Part of a small language model's weights.
Size: 8 layers, 12 heads of 64.
Each number is 128 + 24 x the weight over its row's rms, rounded and kept within 0 to 255. Layers, rows and columns count from 0. Numbers have three digits each. The size before them is the row's rms in percent of the matrix's.

# v: layer 3 attention value, 768x768, rms 0.0232, rows 276-286, columns 512-639
# o: layer 3 attention output (transposed), 768x768, rms 0.0289, rows 276-285, columns 512-639
v276 111:136091098127136162147153161138128076113113106161126133136141129133085127109108108141109153111125156086099106144128103098111145162111125124106128114116116096147126137131106168164147118139098152097139147179141149159134092119141176140109114109180132177086139091123115090099192130129173129134128102135122136148157105132139164127143145109171091089169094146152133122143115089128129104128116
o276 113:147115162100096117160125127075188155186128155131154115110121085169130142097174096150191115146146111096121188149131123145107122111138141138128144151148105138081123074141141104072078125118129128106112092112115124104100130122159124133079119118114129085127117091084142111104077118146081113114128150127117129136123128143127119164146100133131103131139145118096126160143150148175083160134118
v277 112:130105116129141127144127104109129063117155086128084170104119095161104117082111125178085132145123124121114131146158138136109126122144121065153141118109168144138106081106110109111112125140130110076141136156110140143071104136100107152150106134083159133140133133102101145133087098149166151139145158142130108170116135133089131163100157153132143101153148162131106143118166138126075114140139
o277 110:152162113183089113105108143098117177116127119122152107112104125152171083153131129101065133098112132128110097101108078120116114139096153146134154142102114103094115108136133098147109156121147134135112124136151130094143128118145120145125105173091133079159143116119123142096103169163115138138113123158140175131149144105115154119135088123148086088130078148128141140113081111139148112173111
v278 115:143078121139159125154146144206125109134105131127140129128142139127139133099140106107142109129159160104136102115138129115141141106141081165157104161170165156121119075108125120105127110105121132152150095087122120115097128118109144091117102137145144110111137128139117146153102105119101118114115106109114120097092138161125137111106145157125107109173134057150117153107157152137116120099125
o278 114:121141107113133128121082087107097149141145125144130119111138140176126086130129101139124132093117138120178118122124169127103123106146120116091122159169102095084071136137156084153138117158160135158134124174139115162179144144089133106137144112077160128117120123099135120103096148138102100079141160127147108086101123122147109082154133117122175163102150177118157147133119115107143149152106
v279 112:146153107176164134148064157154173122131126145091139089093169152132139135141138171111116124176097103093127111163158178094106114157124136103034160093175172088156157131124149137102168122108123141138117146075086151128136142103134110145117125137131147098112128151133121161122122163149137122131149141139093155135129137111135113159144138167114159118103160151110102105133114118144165115144104
o279 113:154108133134108105053145138144080152161114138119159100167126106180093148127101101097153133100140130161101124119097136110113160112116110149179147102142122170156117131141160131112108129133130136110124111146138100163110155118129110137128114128140141150143111083124091143131114062162107150133133149120130111122104137088121151117128128119132136107125097129152166157105148136139119127121116
v280 108:127142111163129157145147125132146108130149142079061164143145176149107077118120129094126149128149145127112138102137116172151127101139094124131136146060141133165143110131138128135159134067160137136166135117139134128132128166153099111072133117111149117121137111146143143100132103101164124132137153131127125124146146111135156083114143171112117143148144143119115143099141107136112123117146
o280 108:092115181148122115104152130143134149137115153125147118108165122149137137164107097147137126118132144111141112112147091099085167115120123135079116147121108111111132151133101140175153107138152116132146115129110182135136109130145172130122111163181085110109140087090139124132096100149115164133114120117099086100142157130151138113140142121086112138118093134160091097144118158129122160159137
v281 109:115119112132110103109103130126139110156143155141128131134148113096104143110138103147065127154180123127141089108150114117155141181115134118146109099102098139133182098123119118128119123120127149110108115134154132164142114118131134117113126146170136094105135111113114098139139088130113105141067135120115129097157107146130112159092092147121126152139134157102174128117118123152138148145103
o281 111:132125150108113116206106128119140145133123117137144107145133127143050087123126111153147147116122105123134172127124096106101113106141171174091119135086123128160123166145111088137144154128144160121136097119157109159139099126102102128162139111120083115143083125116110132125133133131118159152166096125166088175108121148112113143096125136114125103171132101097104133142130105174090119160144
v282 113:135103162141132135098103104156111125102158097106118131117101123148158194129126155139086127141115150132114111116122145162127127100139140113118131134112162125103138126141110187130134153112128132127123118118119143132137130171118142106139132122107095132105120127173087122139110136161111108151130147108089117144133094158109118124082143153098137169118102190176124118170098111093138140083171
o282 117:143114104143095127106190096123127089137121115150148115134159140119155111134141114106102121139111072171150133101166152112084104170112153149141116118085116149104131128088157130107112150125153119159104162140138074095130115098101156139101124131116133141119128134131113124144130104079144131129149133160116137119136183087127126119164127077180085105047142118133131179070103144116109116128130
v283 110:177131099125157099123128153130162125125128077138167135138126102122151147106159127157117126126139093130097169156116159144104124151118159142111145135098097132159107116134158120166161095115107119149126105125145153118154107179120123133087126191088138160087098112132098162127103095121141127101106102141142097123118103129094116124136125147132153105110131120127082094136145129128091120160176
o283 109:119124097148074151168145124137106130110140141156094099102129102138116155138116148144128134114098151070133158082113134149166117125141113132132092121146089132108124147141125160145114094129147106112114142107119091149117093109153148127159124133174109120126107126129142107093158095122123148149172092154124157130115119120121138116132152111109123159119155136121156116149121126110112176129097
v284 111:149165136151129113146141120138146133138156124139101153157149148130089123125104121112090124098149179132172143126152121143142118140083137093111073114144123169131171148113154147110128106126142084093132136153174081099095102161112111165121138103085138079104137158164185126131108102108111094110161136136102141131128127131112149124125101155141098187146147120123107104134119148118139119095124
o284 109:158115134131095154070090138134109133132141099100184119105124152099160100129147119116117151151141153172155102113135147126127125125124133148158141171121131133175138135076108114160136140109110163135153122147175096113112106105102156130116174145139125155136162116087144128118156138170152145101151133156103110131129139137123127114110121131168100116116174120135115120125097131163161109116104
v285 112:148135077178142112161139095136141086107136103159087131110129105132154125119136096107159124138127146105118133101112172111170101141109091152151153111084136175156123148153154122127159095183147130135109126144126117109142149102112108126126108103128098117126136097118145129109143134150165099183127103116170132162089130131137110123090116143135138133129136103176132154105141069139099122080094
o285 108:124111178107090135158118117134093107148200134139106111140131120133113072141139186144123109153111112130111139110168131110093102149141107073113077119146174105081139135081154133082104160094122106154075119087114140123143124136171096081152165124128184112132124148131080118162142116130149117131141118157139132154128080130150151183110122106138140132094104140124122105171172113143125109163140
v286 113:172107113141130120127109118175109159124106141083135153125103102102162127096067111135131126144106112099115121153178138168148172130152143153127134105141153110103135135133138117115087094080095139118070130134118151147093154077146143104152150125164125097126084147102174143134096102162089120164106166114138117088118136160134110102114108142124125120150092131099164152131142090143108120134129